config.yaml
norm_eps: 1e-06
positions: "rope"
rope_theta: 2680.0
parallel_block: false
init: "normal"
init_std_o: 0.00791
init_std_down: 0.00484
optimizer: "muon_variant"
lr_head: 0.0069
doc_mask: true
Each number is 128 + 32 x the weight over its row's rms, rounded and kept within 0 to 255. Layers, rows and columns count from 0. Numbers have three digits each. The size before them is the row's rms in percent of the matrix's.

# layer 3 MLP gate, 1024x384, rms 0.0944, rows 764-872, columns 0-127
092:159126063144173189176073110141169131175156111157144119096076108160094175123103161155112107128127120180084114127104055133133140059120117146131107059202120136095148130082153112120069148128056187138108138090110147110123114212141155137131153174110082144162199127120187159115094103117191170089156129153126082126127128153176116165131138165091123114155162118096127117127135150104105153135121
102:124159098118124119109137142126120138184169094191128069065073113160175153175127165137066146045100114170157100132065132053050141123144090191129085099147156165108096148125181105075137147119110093142130100153131189093169133125143097147100122094128182100108153181105087070130131176175124111101122152121080108165094175095097118157131129163151158124117100066060125115126125103079045125140073
103:127104136090191108103150154119091138042159119135144107136134132116152147074155088112154158125069117105158057136170078090106063139128195143136141164080117136138101131159098100083081159135125142102099090118049145167092047131138155063160117110127158173150131130142111095105136143113166172110134120118152078108134128054121170161093129126167080168099121128118115092124138133092135161065084
101:139177144108119089123139118101141103114106125095125101106156077093112160102128100129120093155110130138191132152085153135117116162123191060129107094137127150154122065127099143171211114148082196129141134166106104107113045120106119133151147136162139141127199046133062149112140145117151140146097135131169114122078055145088164104112188090101101158139115191172087141080083115102111117127150
094:143149184177209148099103157121147105148100112096157083142086174150129153133182167089141135166137158122116070118115128142101146143125169185070102109099130094127128177170104108132152081185096136099148163082121103099090152080124169111105130129146158103101146106173105123113077180129125135123120120163146155132135036154096128129181127156118132127137071141167129079143086150132138135107150
100:143169186123162157104157133127147152046151075119118116132098169121115116152138123153131177074123179134142137123153080071137075165123167124134098081140166101126165104122157144109146131102102197141104100104125169092134079087140083108152071146162159117118114122109081156135148115162193146174135084106176140115086125111124132149153157114181153141161123084146141075104120160147116157135153
097:146129105101050165129110097128127133127138164145143196123101066065177079141143121134163126058132160130105102116163121171117105113088139123123158163154141108119097105143144075159052110099115123142109134118147139113120140199108165138087116132174075149117089125091137107142136132147146116135157130115152139106129189104203121104172071126095078121168082137123078100172140122108160139182135
103:126106165047119134119184139151135119113175145150189091117151109134106139129118099141119176150129100161105123100086084124112109139130104108174140125136146154135144155157145139138136111178088092178174115133143122064100169156122150152063175165150164141078130100110117155136107076048102116119121101133067080113133142163110076111200127124112109098154105160103188117138166134162117097102151
095:189162071073132126177163136144156108119122102190183100138121147146095093137126079116168148091158143166054130161143151130087162128130126078191099091130136105154093133158120120072089124145071117053117141150151076123129062196104115132127123122149134151078073136135115110138098167147124134106150141154102115161210126154183092137131092120131122157075157116088155172145079128094164172111085
098:084122168087079123156155171110104179178121098134127177120142109109087143107093136128099113169104113133142170119143085104092138084157099116155094154134102093149110117157207136084130143107121118114112106102111124128168118155165147160132170102185171123126129132168127108133161120095187134142088185153156125198076149127120179119139128095105111127168158148085071129119087126084138148112115
097:146137119154091146133151123153140154088117056134098097155083070153119153112120128140149095133077094122178106150149105158111184161160134110163127124169089131089120128157164120120108069128137149190075143148110147123168082149110196132104103097173124093146101060087181155104194105200163195176122088067105071106139114135059116146149149150119144233129136114161128106132132160158137151087176
102:131094184058102137104185110135098143144141141128097082129142162132084125112120170153119088161129118086153157134152105093099173106121118168116109077119105125153195066143101163108117137174169112131185147148099172145059125167142146136143159135121137108104152128078082123137124137120141121162094153099126136154089104135086116111066102126078082122142136085165096140082148086102113086221212
092:134102139125156158133144118167121127123090130135184161130157080087139112137119198119100068109124110189135117125124148134160109137143093143147112118150130090111122118122092108122162127178193105068143076087111086000141129139185128085120150127182117191143175148079167096147133122142124117131085157175163093173135124120102149097099115148171129063138063182147150165105084114177076094083142
090:158114098155101106136122101148156092104153142126114113073129119080147149122167109107114083092080097165093108140161126142125136071111131095143103152148106131123140117111099109095125147152112141107132147165153172132144084165152133176068065170110135153136153182102145146152099120109150111082098132179175140126107102098094146152081115158104128116148105129072112145083067149185095160114138
108:152059079125072151138141090119127114084131135104109099149090126159085166157150133079088143159141121035161150161152119137093121124141170106169103126156142114101182107137098048079150090170142172100109120166100095130183082123117104087105136149101102134145080102140088126122114149150130100129109089127155140143113134141111142172095143086126115169215128103167175117098150065117123106127102
100:125116141128140154052147185134151142058118135153152127077124144111093100094125172081107171135147163136112162155138076084093165139115142147161132092108150141101112099106058181214109066145108106071142150201132109105107117131113086131136123172168118122167125052104072150086106112143178064115106158149181167145182121188144118132117096100149118138110113149108112114129138108124119187174098
100:147077122128114116100156084143194157178139107124133168099114138114206129134094074107116127111133101086109185140157102108187111177100122129089126112064139111133091155109069148089167136139130142145135148132162069071093087115116102055141103179097119117122183130129178152165115159121164130092103144110087168133121164162079120111117205175167138048139151153163160170102119106146114155183093
091:042127162096133180125150161146121162152099144092104115050181109128123174231108123122111114120123115146096112137132153102127149125185121105115093141153177118119109118119123145089116131150094173161121157145089109110138171098190169097184215134128074126114162102072142073184097122142204174152162188111173148144094135103183133110157120128129110125150163089112136135124130133132137105103119
099:147104166126090091095164148099091137101126139154090123149115102103111172100136106105096145149158129120087160100153127140091132138102114148121114179123173129176180093128118111116165096125143036128110154169134126182127076175127122078150127129102120074103144123153146157170139142163162156128113100073226115156131100140110175144159175089078109185086137206161118126143131162193189097209119
106:170148124115201122161112146124140103172087179137182150062120123119132169186146154117116129144153138137137111108180167125144098074105139104160159131119133094126169041106163181123121145092162102129161098150133132165231147122118108132105111147079128121110182160036165134093144156127111127163132116133141104173103144118140111134163132169120106101090136107163148114117162123085110166127130
096:138110142140151123109127112137064115131155138206054157141142093153112154115135169108078142088137086148143048155171166149101147180180112159121148158132163125141109147126131105087187107077130062150110128137147132196097145137106157121082117113130130104101153136140148029113124171145121095155127120142181071099142064087053130097154109158138122108139196071163145149135112110121120155131124
102:129136105134124112098135114116109107148131058118090139128176144077156109122115098126137124127207164166125155082137178053171133149159107165149105150154124079099156120150114079147116098155193080165167142194155075134126146107133085104132074094149163130115049126139140180151162133069175107130109142180079137087148141097114048087073164126081098223143130141070076116050155101140100111113155
099:126146102157145118136099156130158139135090145113104054146061130172114151134091119170133160135158151171110117090099152130166106127134164077136098108069114120130125181103074100151162117156176138121104074066149112047148081141112152119140180124103126084138157150152105171067146080114091146123060126127131167177122119096126100184118120170118108092120136173139209074139119148148183122118164
097:153126098131092088107129129116133109086119166159131114095102156130125159158113104122147139152118092136131101118157114097094127083106110130093141196199141128144099143137111106166098096191098143164144180162118138107117160141139190092143120167086105147084131167125088149057124106068140159167137120129086179131136138177107085139111073104090126096216075166150132102125132177104080153135081
105:122100113144144122134092174131137136111109159153149149153164125127181118121132161095142160044165149139108183134159086140163105133082134143114158107175101155112084111090172134162120137168167123153132141123157130175145168165130148143104095124097130121116147144107083109150119130112101123125136143133152107087044073149119134167190132146161101165149130156090062080102137141148146101105196
099:161115145154116113141111156116154150149180165089109119161097132136073158118140107123060091189121178122182140069157168111081097118146142128156127097131150086054175122066184094131154111086106104112112146129155136104124131095098106123072116135132195139093120181098110135123152094122143023144153133152114042095189109146104074093128124107144166191150096121191067159099063131155072114173084
102:173176122126162137104144109114094128121163135117085105118133134078108157202145135130154166126131151118156195140212106111101080107151138130129103125101174109081184062106115119096122180103102163108119100096157145100094101155119128111143129101172089192118144174074125073148092145140185170161084137127135089179120068157159099221123163123106176153136138117131173146142151125149136158027095
102:097190137117098125187138135151149116119053128077092184162098127121138179085127139154121079126153104110120140149120183189133140110115130113099079126111072128105169112123170101110064145154131151103151136148122111147129102150125149160121090094123134129119171143096098196128066124158152186194179101109148035065110157153209112193104163074107176141124116130132190180163200126116119091159167
108:165155164099122137174185118119118151094152123152152139140093143120135114124102088185077098107096115068090118146117100086140204108125140076168132135122099072169143084114119099097159111113136140127085121112110150122102121098130096146095110127115124147182086116152110102109133167135163123123156165145108157146107096136175149146139139115078128160134108164129114113124157150096085147158097
099:126152167126104139128120122157131101140094146133141166135113150124106110094160129054121078168127128108146140087146175066114168112154143182063081109137128130156090071113199108063104149122113070076080099120173120184098129143129147099092107141086123147113122153119104147149135112153123139107133112090168117138134153138143108110125141128160104105139175088156176080128149149119103064084162
088:063091112131128177159201113160151145129129130162151130132103133180103110118124111124125131071086132113113134115108149129060138108113121137168104193127137101150070130109185168148081111133186139134067120147073114103102157197121147079134107120126094163109130139163150036152169135151122089116098154096128113179113123102123094158079158110123036115121139130044077117160123120104137199144100
103:147185147078163134148071104151090070124126148152076150107101081134161130108106058168122117170159129157097115158190142129149132163143139104162118109117123040050109130144099132126127092172128205163180144104099139077168083145118152149162147186148118155094125195102132144139067127130175179092170132134094109161098156146183153115118137114075092166094125138098101142099123068143070188115165
102:101085155159134067197110127168141109162096170105146147130176092126138117088093093128130071143166080146121090116111175126100164084095128160149099090127115087163103156170106158092121120163130101119055176190125094106066094152104123181105175163115129093133096068164153115132124117094125178150131171177113153026166105118088152181091138138136097180105189177054111199116084134156152161174155
097:084143118175154178186166141146137078117174136116181117149154086071131036122096138099134093115084125128134115162125113087173104195109130051187171124142128166156150121150168161090076144141155080092057148149069143105177127147153104157148095140142133088171081101096075180146120157086150187101120178102150103114122124082117108138171094138109130144107175117155166150212172138147157116154071
097:140127089120098083133082132113164087094209087119120087115119137157114122096105105216116115141067198183112114079111152145057103106118172163188163166135125133136130172104128111136120133168166138100099062131144143092102157164110141083092130150175132126069149109132141160102106141137059135133074124120139110153107141159140116063147137117077076218176117128137101097088189116115173119147062
095:055116103080105151140111121163185169147051187110138147090159116080114149145116103110119105105137101137071114175157160088088120096133125140148113132135119143117059167173169151156104114078150086095115088117136098063154147148096120096146122141121081182109138113123102142126119165134154143129108069143118129158106070103090109087133112217132091071093144098134147151113112127133166117148142
101:116146131097119096168144112146112168078110141126098188060177139153150189180114119161102151101170121156166100173114171100080131129085136123138118109147141198103085113115154186058128089144128175163134214041143159093143167172089106155116138132161135091111137152155109164114163115096142132128164163088140088090114127093109124114118051151187097163133150066108107059114138103090125138090137
100:142097108072069146148107104106098106187130118111113181118121120143122164153155136129099172132184146201130147175149088089117106079187141165088145108152133132105114119162111159129161107134142162135127174135089114196123130087049160125136121191132113110149115125185156143109114128100103130169109081122155162179136101129169125104110112152152189148146070156117086124176183131139161114146151
104:145064137142102068045112163130147159169106123145111128079099121162070085136149134147131107144107141091146077129176140122119105146163159123142135094139146114101089078133151141058101108096114148103127104146132103123093132141170149133097164095139151172090168132079125093098114100104070176078124131177162148108146196152097104085120140114114164119163235142085112172144114165118153102123105
093:154125159175130112120138122095170134168117159147245083109161219158149082063178170179131154122109107095116150143167130077154135156188137093107135126131125135142087156099148149139137134139148164092126084103143097093139105131140142122187146175143099165145174124081148169134158126083149142138087119129077145168086072150148096176127117175117136094142097129086072104112046131121173122129158
102:129181145168174039129212173105122076068164089087106104088106151136154107078136111159195183143123169117124102094103118138131139078129191108108118115105096127121182105129111083140107117092115155112113117147144193081121123157106129108134157194154113102113107171101135107154120127073131175134075107139067075139136140157122109164110121161126093140168139102147118130117124129177109092146061
108:107182139135158172155124128144196114146103124108095122043099119150162132180065086115143162089153151165172105063137133107197155120066133100151100197108102126110178085138160154099147129119152131163033173112148111107093169107101123131082158184079137150119162183077100118132148152100158223108107084061145137128176114129053110087141171199149156155146171103114065130106140162109099140139125
097:067176121146118161126131140087159064109091140112147117114152136125066156122150137191062076049099104129101086131085108160125153168129145130186166111164076128109100089111138137149129149112152116141114107111121108132103114181170121089155134093127223122144111141155160122150143129083121152154075129110132135146060116098163150103158151156161177172113079150157168143087162085192077098051154
101:130081094160107085158148160063176172156140116108108126093153105106078117144102191074111102074118146113130088066159133149117114134157089205080156129151095163042113143156151109070122163101079142146125015125104120178120150183060156162139134131094142066150112122110103136097125104127140129111122159211117137145120125135107103144200110064109137131109167095135094151121108106108122143135143
098:127157067171148168120172157117172107136169146143134158108094153071147181088104129113067067108192136099143095150114157131067118135151111113099028118109154073085101158116102144079128119099095112137108133166123135130138091161157187129052176140103147094093096116107121144142057161145134127128189149135121151189079113150093123131134136167079147097125121115155183127134134155142163099127123
105:146150161139119116093144109108113189143168158155096056090099079110135099169111085160128176101135113067145157168126093133098159054132131123176065089186135084155095063112114148083164121102117140117150104125162174171195121111150125072136081063148136149145184102123132161154135132128140103182100156118148120165181124141119114156142166139086138144107103135111130060148191127165122083060066
096:123134107141141117111118101107129130100196110107161219145149145053161136204106133181045125059114154106146150171030108108149156169102143131179105118084109085163161125159138122094039089139134121179134063098097162087144167122159199162122133103128139139199131104143187166169140136121208106166153109058162119074090129130083119137106186150109101109083086176102104112139163081218142172100146
097:192135106148088149133146130102172132123115141166151158125171113139156114155148056131142147095127104067111136116128123113124104109171149115149121128144100176163109108173187061090119130125102133147098131085182118082154143116119166184075108158161111199092075157171125130126155152156095136113104091067106085155140090188099130107128141145091098131071092135155076142139174141091095169093127
103:137132121111128177098152154165170059138087121124099127068169141114114146148122205144135130133101060146116135175089086083156149160130125118153139160171159095051118185147095131113103131134120096104121162116162152069126174140136130120162103117151144113088110134092062170124103123141175162094091161121084134100158083097166138077131167116112125080155127078099175176111072135184118144122168
102:132142146068138117162100124143105144157159120154122146130165082166132151162028149159083161135127141142143136114182130170175075178102092088108083108146133145151152116128190140144131118117128137138103171107127145142150101189135077118129112139122108187086125183164080112156113119204149138077124103160111069165126098190133128118215088148191153125089065166123132146091155079104113182190071
106:123117110149109090139177126076133150099166129168146153116111121136091090133132108152111163130137163137102163172120106085125127136116078129152104113134148157161161166128129122118136105126091125142074097072063181140119112091101124140165136133093064141133132168145073163125096137157125094156135088079148161106082173131156122109129132154088138138151102121160176094105127153215125114109081
096:155102121084122047143101174116163119122149148111089065149123157089155063103144120149149089144134148097189142166199181144105164142110156119108135143104201138119093127053128082133161146075124102138124134204128151156120073092158146063138027148098170116100135181131148161134120114183150150128197134153121140109060133130155087096152145097166138131099118145108143185108162092147076119079139
101:151169105094147125109145113139116110169199070170048135115126087128140101084113087173138203138112126102157135096082115128165135125163082133152093117137117106199099174168056123116122099120109105066122134095162171103048134143146170140157170135107181138150093134095140094145074122108175141153167091108124192130120172077111118132142148086182122135082109100110164116093160156128089183080134
101:114150175145104124057110150124102122112206089098147130127101112164125128170134160105140162173076112126168094115170099131162172161101141081130120108142134128108123093077167090171146126140077076100140159123194104093172099171138109122193162188124167103177114121110129104129141155087107079081164131071100158153172117126105091164110144089151142203144106129138155177067155099109067106119137
101:115160084139130125171143093170103082053155103136161116170151212126155088111133064142093133124123176093151144108119181187101170072205118146105140147172147094118132074194085136095117119167117055121092131148159183142110107108147146153125092139126090122110130099125108140177067090118137157170110154145124073157108156120165113131117092104107126181149104067139074150108121148150147128105087
090:064139083068141082098091141112113180155132165138128171146088134110138145163154171081099123104153146147085147147127096140121116116146164072131124170132174121126080162133144154151071074076140108177117134166115125134128116148112104176104118146150065101174156142113117133136182175147139188140187161099215068180117059148190113142150100195116163143145137148036161150128071132110146112128150
096:189104145083149134125136120126108136101168108139112170129127139149112078118143133146101113105097113141137158081097143106121174119094123103140152115089138105124173199128174154169136158104138166127105080150171156079135125048193100169181096127134126082095119148133129135080099110103075156135106102115125099162120152144154065146097166134104053130132128155181153201087123146182174150156087
102:111185146163103146129114112122127135107060051134131200142150119095124103173149172108125122135115090143168161206163132120088119147102145104152053101120067156061118127109156089090105139098103083122097104147144142097118136156194159144078105166121128169185131135164117107123155140123124139149109116129150101107083078133150098149113070084108185123112112121183096096099104113126133154154160
107:138115156131185168117184085147186134088147138110154161137146169125137133196098151134077149126101118137125143156149117170106146086116161152120112157122114108124128108085117200095110149097103151101147131147131136152117137135142110146151129122152081144112097172166114093114104139063152108097129059128080098164124113152100058121130171159100098164153149152176197089102150119183192132166108
103:177152147157157150120123168115143121162152157180123159127098128123088202094095112081117136144116138154139102094162098089151144133162133125117141157129197128093150166130085099115135213128106138098119166062120120143202155119091155168173196165120103123175135112117101111153126191110117091106152039074107109069136149104096149100188141078167089114076117161088204131119131173071087149140133
101:108127151107146155112124144159139115129148098141095148097139034104131149103139087162139084163120123106116130139173126121160138084111151190139125151144130152057112097150160141086114137063065168138130213150107149139124122129178139124209146168087111091089190196167122092159124176130084099123118101107112107097107136121097084101136201083086206084102132172185167099165128141123079100172110
100:141143086155201126142110133116149171149116133161094102073144137103086127112166136155110134152113145155073171143121105145145129088164080216075102112151166153093106117129131098121085114199161168123090107086133140103092101123132138110077110060112146152040126188166063104130171115127106180165158181171171131167182116066125189139073134158109118185160086151154150115165124111161077146155168
104:131171196136159152135073155095119131166121135130173103093133107095155136083096083163132135168129157156141151121135101078169131170127183094101136109098132156144124067148148136142129108175158159079110157088139133111110196120212098156093094145114094169115124110149111103169193141053057227107112135106163087157123107163128172102170130159100125155106127129141097120154148120117151079152084
103:175134085081051107082051125146118135159093109100133111154156183116155101090156127135165108128078124163102115080131152094118169128138096110135118091136190064150163132141125130147095112114152157144130118180173132161103127114148142161069128195123149149154189104146122097132076151157141144146081116170137109094122136086128112067217127180122118139203110107196103179133156104147136086088131
097:178141178094124134129191077139123157080152091168101110082112121158178080166121151054137105136070146165074146081142120129128097148160136088103209083118117074139123132102158101115182087178174133102132143143083189097125103120138168113134181110188175135101078181131102191155076100053146134110105171127153112203115154117096144080118161145136114099100130157099164118178116126088157127112109
102:090138046114126064127209100119135147125106126131115088125125139135075155114146154127068165127062125124046140121116144138130139179134089118114137167075080183142109135091173151190153104142094125133157166153129124085125162137088196130083148185117073097103103144153125115122122077095148150144098176098157151132098094156142119172120108147105053148126115046140131091107094132092098151132111
100:151146167198129120094089131123136070169139161136145086087206059163111134171114138131099123135135134128154172105186114065127135161106091109135063106151136080129165083171137081117146186073108127125183047101154149192122147107100167135122198127142140147164112188147136148166154145159154129114115202138156126196172146041176136155087111150137127114118146132101099126168157156175073115114120
102:170172100116131126115090128133158181198132141159150143135137120105119087118091061105165111172122178156168146070105145078096167172100096140073131082118167135148118086140180177084104188166186159127155174148122102145103144094149148086207124124066119131130126163119116162124079100074109141156150066154128108136108129127094084146121163090156147163186154147089121128091164070125125152141157
102:133126098145092134135093095134117146132153120151056175143133110136127167128156128104183139134121120077098186101124113092181131095148099123115106112161106159119097198174145126153115135180071126139106108141134132106081086113112083117104147100161068149116123174129143163109182131168112162184070141076132069178159124071166125145162154167143083174172175121112072118138124179097131072125168
093:078053143079140160157083197099142108141158146119131119150116095138076104094188171173136139092102099125085074124175076124149133100171080158154090112134123142140159156105109175096147108130077131088084102149122152160127106156176129190072105168136131146109139143137195206147165102148091117094122199110173148202145161103188137149131141149135111111119074170068122106139151177161127055085157
097:120136117110167113101087082112134178102178145090138145104123116188137131125138151152150127140143111121115175100184092183127149169152101087205119075160156160109142137086151154105096117083114170148129144086134111136074102097155106075177106149115091121126092092060186132062178103109098169132089146118148162100127168084169130191142161146097094075119206158110072118058151137141090139145118
103:094084129145142132134091140152079130115103133133141110115092140133131139105143204110122094090163113145066108098167129123213097093132093154124162097117174114111104123115120143125123127120138107151073132139104126142181100131160134126141129125104123117115122130107134171148125112129124121160073134157172124101153156172128116169053142076115133172154079162166111139133166111110117113096130
101:121138145195115095167146166056163128135103120127174073108122200093094134159130175163100117154106113108070113109111161141160088142125125134132121197116162165105112127138115148102172117183118130180108133105131147126081147133154180145102175124147118092118108175180149165115071115166139117127106071161136099153115099152112046106110110162138058181123111113171062093104147116112100078130086
095:108106129136074123144086100102150120116112171209121129124103131135208156113134097196175122093056068045083141085129161119127087178122108135129180123147137123076114069054124042113121173126151142136164142090126166154098108166169160118160125164109149157065079130127100111133154114148165142117154123147083137157137114105143116137071082157061145157167039077135147168158108148117105098158137
106:162155083106064161142100130116068167148179088126142141116123173155065076160099148097095131093089105144154128139165163144113110057096103132185157087156140087112065092099160143098124116125108173126143106092098137150107154197138135110156124112134129141133120087138165112130188137098122183083118164059123098088169070165117107130123117122124114108143105131182116126129135116150113116096142
099:118082185147136158180153169171129065150100120132140108081098165118122144173162146072131124143099074194139066144144103148038184107119101142122150205180115143187128104097122128145082096074123095130197134191113125065109102155144199103163065081079087143143150103141113142078109125143115162143105102127177115111145138169076137123132125171131134140134120186163142123131155161068115179207103
099:147152102122123138092121123124157107133180133109149042092128144107072100118090085113123132106181122067159089085181126045174135090164145079114066097089088135145152080154121111135109156141113122100106061175182091130118137086095108102094099067121136104131101149115135135094115097189099108131113196098114123100115104102079238131104160093117123117118101099124124120122150132098149084095154
100:116072121083065139149121146161123174109119110130117137108144131144147116128144101080137099104183106135098194129130123098167156142142179144093174161176157140130142100151155145202136122146123164095101136131129167109050170136099171158110126129161153095137133112155129142098122108117151089156148146077203142104145126136143156076112104169100130118135152106132148096176184176131105104167165
109:153130091117136121100132115107083105129126093175091190095141138162149161183165146176146153101114124199118093106115162105147109107094124169119179132076110121135122115102136095113060090090170173137134122146064179147162073114129054123111138086125102114120200099170137182076181132123092138104084081140129104166084111154143111101127141100141152124124135253101208140098109158165141148156143
097:197156043113138137157131114146157139147123117141127155123124162122145173137148108164138114140149089151112127181102157129091158127111158085167100104142083122121108153201126119110091124169074114136151175115094154133173151134147123146141133115106083163093146142130092218108137095126090137125182142138097139132152154159127095093184169091126120153132150097210143189104108136127109131078168
098:078064131118083139194135147121104199101110174178143130149127148129182045073143149145157099135145092141131117135135142103143172113126126090102122125072098111131129138156150068080123131120125160129071158130101117128108160111158108104080105071106074085065098098156093140070087124152081123152134156148095123072110114124102143147116132130114171119150156152133131123164118114134094171138164
096:122132117139114086116149131153125121117106119099119129112156101167128122183122107116172097168112157151101109101139147067141075163143127136101084116122064100111120111160153104179132184100097119091164112119142104156079102093127184069146096137146140116102091119210157157160091095122141086095133131109092118164147143075158094101192147164159092114065098140143164096165127111133161131148164
105:106102156147074112135133075129180096120108167174116090148134164133204109138188189075135083138125142143148108083109137119080131124079142107115141112127214114158158132180143111139092104177136135092122128133121119196121129161170191098144137109135154113133114114120130075208145125154129128109071102132107143105169146123180090176178170159111129076113112068122070133122133135173120123137135
105:131126031107187151115129182140101137068160073201137144115176132126102063128100080177109116169121071009192071129124096082136122096214142195150100176116176124153103146149128136086151072099138188115134147166142152206098158097103150132079136129138144074088183094106124161108116139102078091105113122135117179188112130067109110136142048136098064142139126129071136164163144174160194150132109
102:134149126115144239085121095159114152174144151141101120146135125130078102114094072156088107152156128107096120092113176176111125129098070052100148137153128122080069091108110173093130102096127123114117129103190140140152148147167208136205095160120131082153137145144050172134110117136176091106120144128104140131164115072147089128113102156120195171118169136182149104097112112145137109125164
091:157135114169128149130107141095191161120130140148156148123102152104188093110123131126127150125152132141085080121136117067113087153176104105154117078128151163107112160122100143082126156166155115159105073117065150104056184152131112115051107200147061086190127165136102083148178137145107116153117155029090091124107047144076099131129134108135150092148100129130145126142106095099116102149094
099:138133124138080078148205129141121072120117127157093179086141075138137165099086134147166089176125165147197100106189130087159167076116151156136119086131114129125109165123101065135119120200151168074137131124116108166146148119183071117168070088103117113117083115176109077146149149162133099161120113140142140130133179121082152140155125099120160147131117153164090169086139170123105144107138
103:132133115084132162170118138085106119038100135109090157107116100163186129081146113173179099095114156152130053130128134139103101138146118187176099146160123114158117179151079121128080141133131131132090139154053178141091195134123164158095110179156131119131129071146062102127107118103116171168059117137068166099175138096078139150134124192167052115155152115225075143162169135081149117170157
101:153077117046135143130166124137080105140195146111164186140093148174123143148123111122127181159114166107149184145080108090133102074075137147114097188123129128149102101072134147176119153090197131140112119145134085127153094066147120132126078120152087116195149135138116107133110103108077103160151122113166133133097121148101127126156157136104130090105180149135129075122132133083057121130139
106:169103137127205074075102147177085117161070197139137112173098124127106158182126162134133152182083160113136130117153180142152136184091158171074099126145076145137164144080087125140090161145152082133139123152126106111074139104148131081068117136113123098103157142097165132149143162184121130139122125112083132202099157080116127134153151149128174174118060114066171144126151149175136125187129
103:119140163111143114123138174177184117138119101132128149071150081110070119165139133061150124112080075123149166141104126119111163098087133134211136053138103106108147110110076137121114200170122113107116098153127142154138123152170172117102117125154110133192195135199128183144096127177168140137140117135110078132100105128115109202110101144174161138144132187133123115123113068111086100133088
104:130142123100105104111148122154101139122106134105071094124152116164125159172211090092064154095057052171117070137145174107135099164106137118092075151161106103159112101189110215147110086195145107188122161180138119122173161114143097130158146061098104100152140156099068099137103123087162183088132204179073152132127090105172121183145115108154120138158138155152169209117105133071154103161169
110:059132124092167163143111122109157083142159155170124127156110074132161088102163092128137131132125132144118159134192180092112124137145103074133128108161152162152166104132186176087150118089134126185110190116091108173134057177061128128108137192180141129130060132099137135151171149117002070185150171143151154098116125140126139155136092164157191131117075125144133107148139120123179168108154
108:125164173139163207142152138155131095121132078094134133138090148060124119129154121105136119090121137118162113119161128120144109145115136086108056108132124136088136144142155112152145160116056064084154152121167125160116158111161132181146134118141054142140075058150130167100174130102082149112100127139145198123099084081133115179171097141158135161092114144130094159113158138172175113036158
090:111076107111161101143140154182206150156190120127128089123127129186157154201162110121137120048155140175143210179128162107119110158145091089147142139089126106116172107095107089076095112195109159132079108139143120071099113127105163114133110100122149083105112145137114100102151130088144171112085127104156163142129102132155145099123179099063141136137099169135078154141171114118128107112096
099:222175142121082143108119107089150166111146154072085155114175128134153147140109070103140102062116144140125099131221101099144131087205124124140193129119137148085154089122087164182125200127102133143144128128129173121140108109110174106113130209152122142097116131171160170127114151085111114106157143103122066106137135095120126128124089101214123144118082144184121178107093131090171101131095
096:053097114173198150143113135114115103200138101155156189111146184200119105127146112015153186121149121123107121149122086115132137085126106126120140111147165144109142155159100077174155085073136086106128167134130061131068143153145149130139150158186146174130118180157155103106153129106158194119100163113087151109168111123135131145131109175083095117137184147137136116091128155077098166116158
093:128129155146176118177196122052121162099138155135094109163143063201138090091141064149077108105144154086175131073070093107167121115135098140150121108167161094157094142151159133098110106095146110140112090127125131181136096103120135144195129113102160159132116106086149129111127190144083165119150113149156101121098087139161134072109136122100113130177139117127141089088134138127124135094105
097:068172163188158153133083142193140141100144123066137119071117067117079169132080219155117108116124135134128071127146067115159121135107128096155176163102099064074127095101101174126156120088136151130131168120146094105153117152155166169126127061150113131151119140076117110141153098098139135107172038122126160122126133158126134139156124170116093152080121127160093110120144115111164148168175
093:131165147146155097115120190109150114128183119125131146121129103138074162116085127205095169142104119162080105111128052119140128139102122143069099177133152148093094148201125135116155133090176107123118091168155048183081147086122112124160144173148174103158109106117067114140161117079156124136225144133136077187120102185168173159119115093104149111159176104111118138101162085140120084138151
105:120141183152152092119126158169156023077152106140176120098136096160059107107130113218134119112120138153167112114190162106144129141087129121121154102093116099127117152163118164150135093149111156087139154152114130126221139125121127090122084058154135149118070088129100198124149179097134148112171111106099145183107152153090141095163113118101098175159111097145098075103173075129191131111107
103:124169090132166109143110118104065120154143142118137151130137147097136099088097093120144079109072088135111105100148148152096136181084127152132090128093148130097156157120102139128158124062167210145090139120143114147148141127121122122131090174074149099140127114133165154171141118120169114120136123137119186116143189142103126192068128154126077110105096125175092164137086085178133117212171
098:099159134120161126161120160135146160123163126169103115163055180127181140142119140135152139171053066154102168114142139133159150141071104151107134173148136153100110096106126098124175126110145103128095103115187120110137112145157195127152167173141167136155169133142114117122090118069127115172169152117163196126123104146157172156158140105106158144074184105080134182179157135144141126156108
101:160120107071076141221050088146162145131120106110132164154158168113147121099176094077135098064069186132106135124090108125142148171089136113112124121103177148170102145104139160126183109070179108130134113112149165072077106213108155116115128173163094158105157144177166108171103103163140112133051153087157117161175133111157063149102133107129068096122143178094136122145095108132120130125094
096:151118102151160177083081067068133163159144128164103149113124190114163120060154132131096151087108171161151085073141156150110156112140115196104083061143134091065161109099128069118158155146138117087156165112099178080097106094070124126088116150133136117162175102183146069136072099064094067070109118115093152141108167112079078152132104113165104157183177080098078105116119131124140138099135
095:105165095099147161078108128168139215115105151113117139128168147140124161120157154120159162125134137111113087142111103072089107130171121119152130132116132073168072146077120142121109152150190114106112127160146187131093178123176145129103137111151175132164125135141116159091168122116140113131182131094118173076164078173155142130141150174116178187131123143155089085151205136100096069096123
099:086150172163126146159119132145170173166124174167165178101122125094082133087071126053105116092142168152094095152148137164149180147124168131121133113083154137104105144144123171151165143099060099131076092104147125126149197107063059061125095173142076150108125121137164066138098095133164194198126138148167088119133094104104105093181095136151148103154181119149076192108139139120136133158125
096:110089099124105123151103137104169099220171079153145112112108110134136187101127109141114141148144107140089112145218077095065083169129113134176093109138163146149142167058125117116158171135116122151113151096130070175087102210174104108078136147168111133143136136108171088114149119114150139098126152118164092187096136081153185158175177115088179163134109079105157095062130122138166129129122
102:045145125095159103169120168102143111161122183137120171073091087171154107103111123170145152117058090052124150123206159112127143098109152104082089146130184159182181159081084148125153175158150214118142108155152095133099157151099139168099126160131145096142160185105157104077151119118116112149164112164131118125104108095123116196144120108132124137138124104115052124075100119120158164163169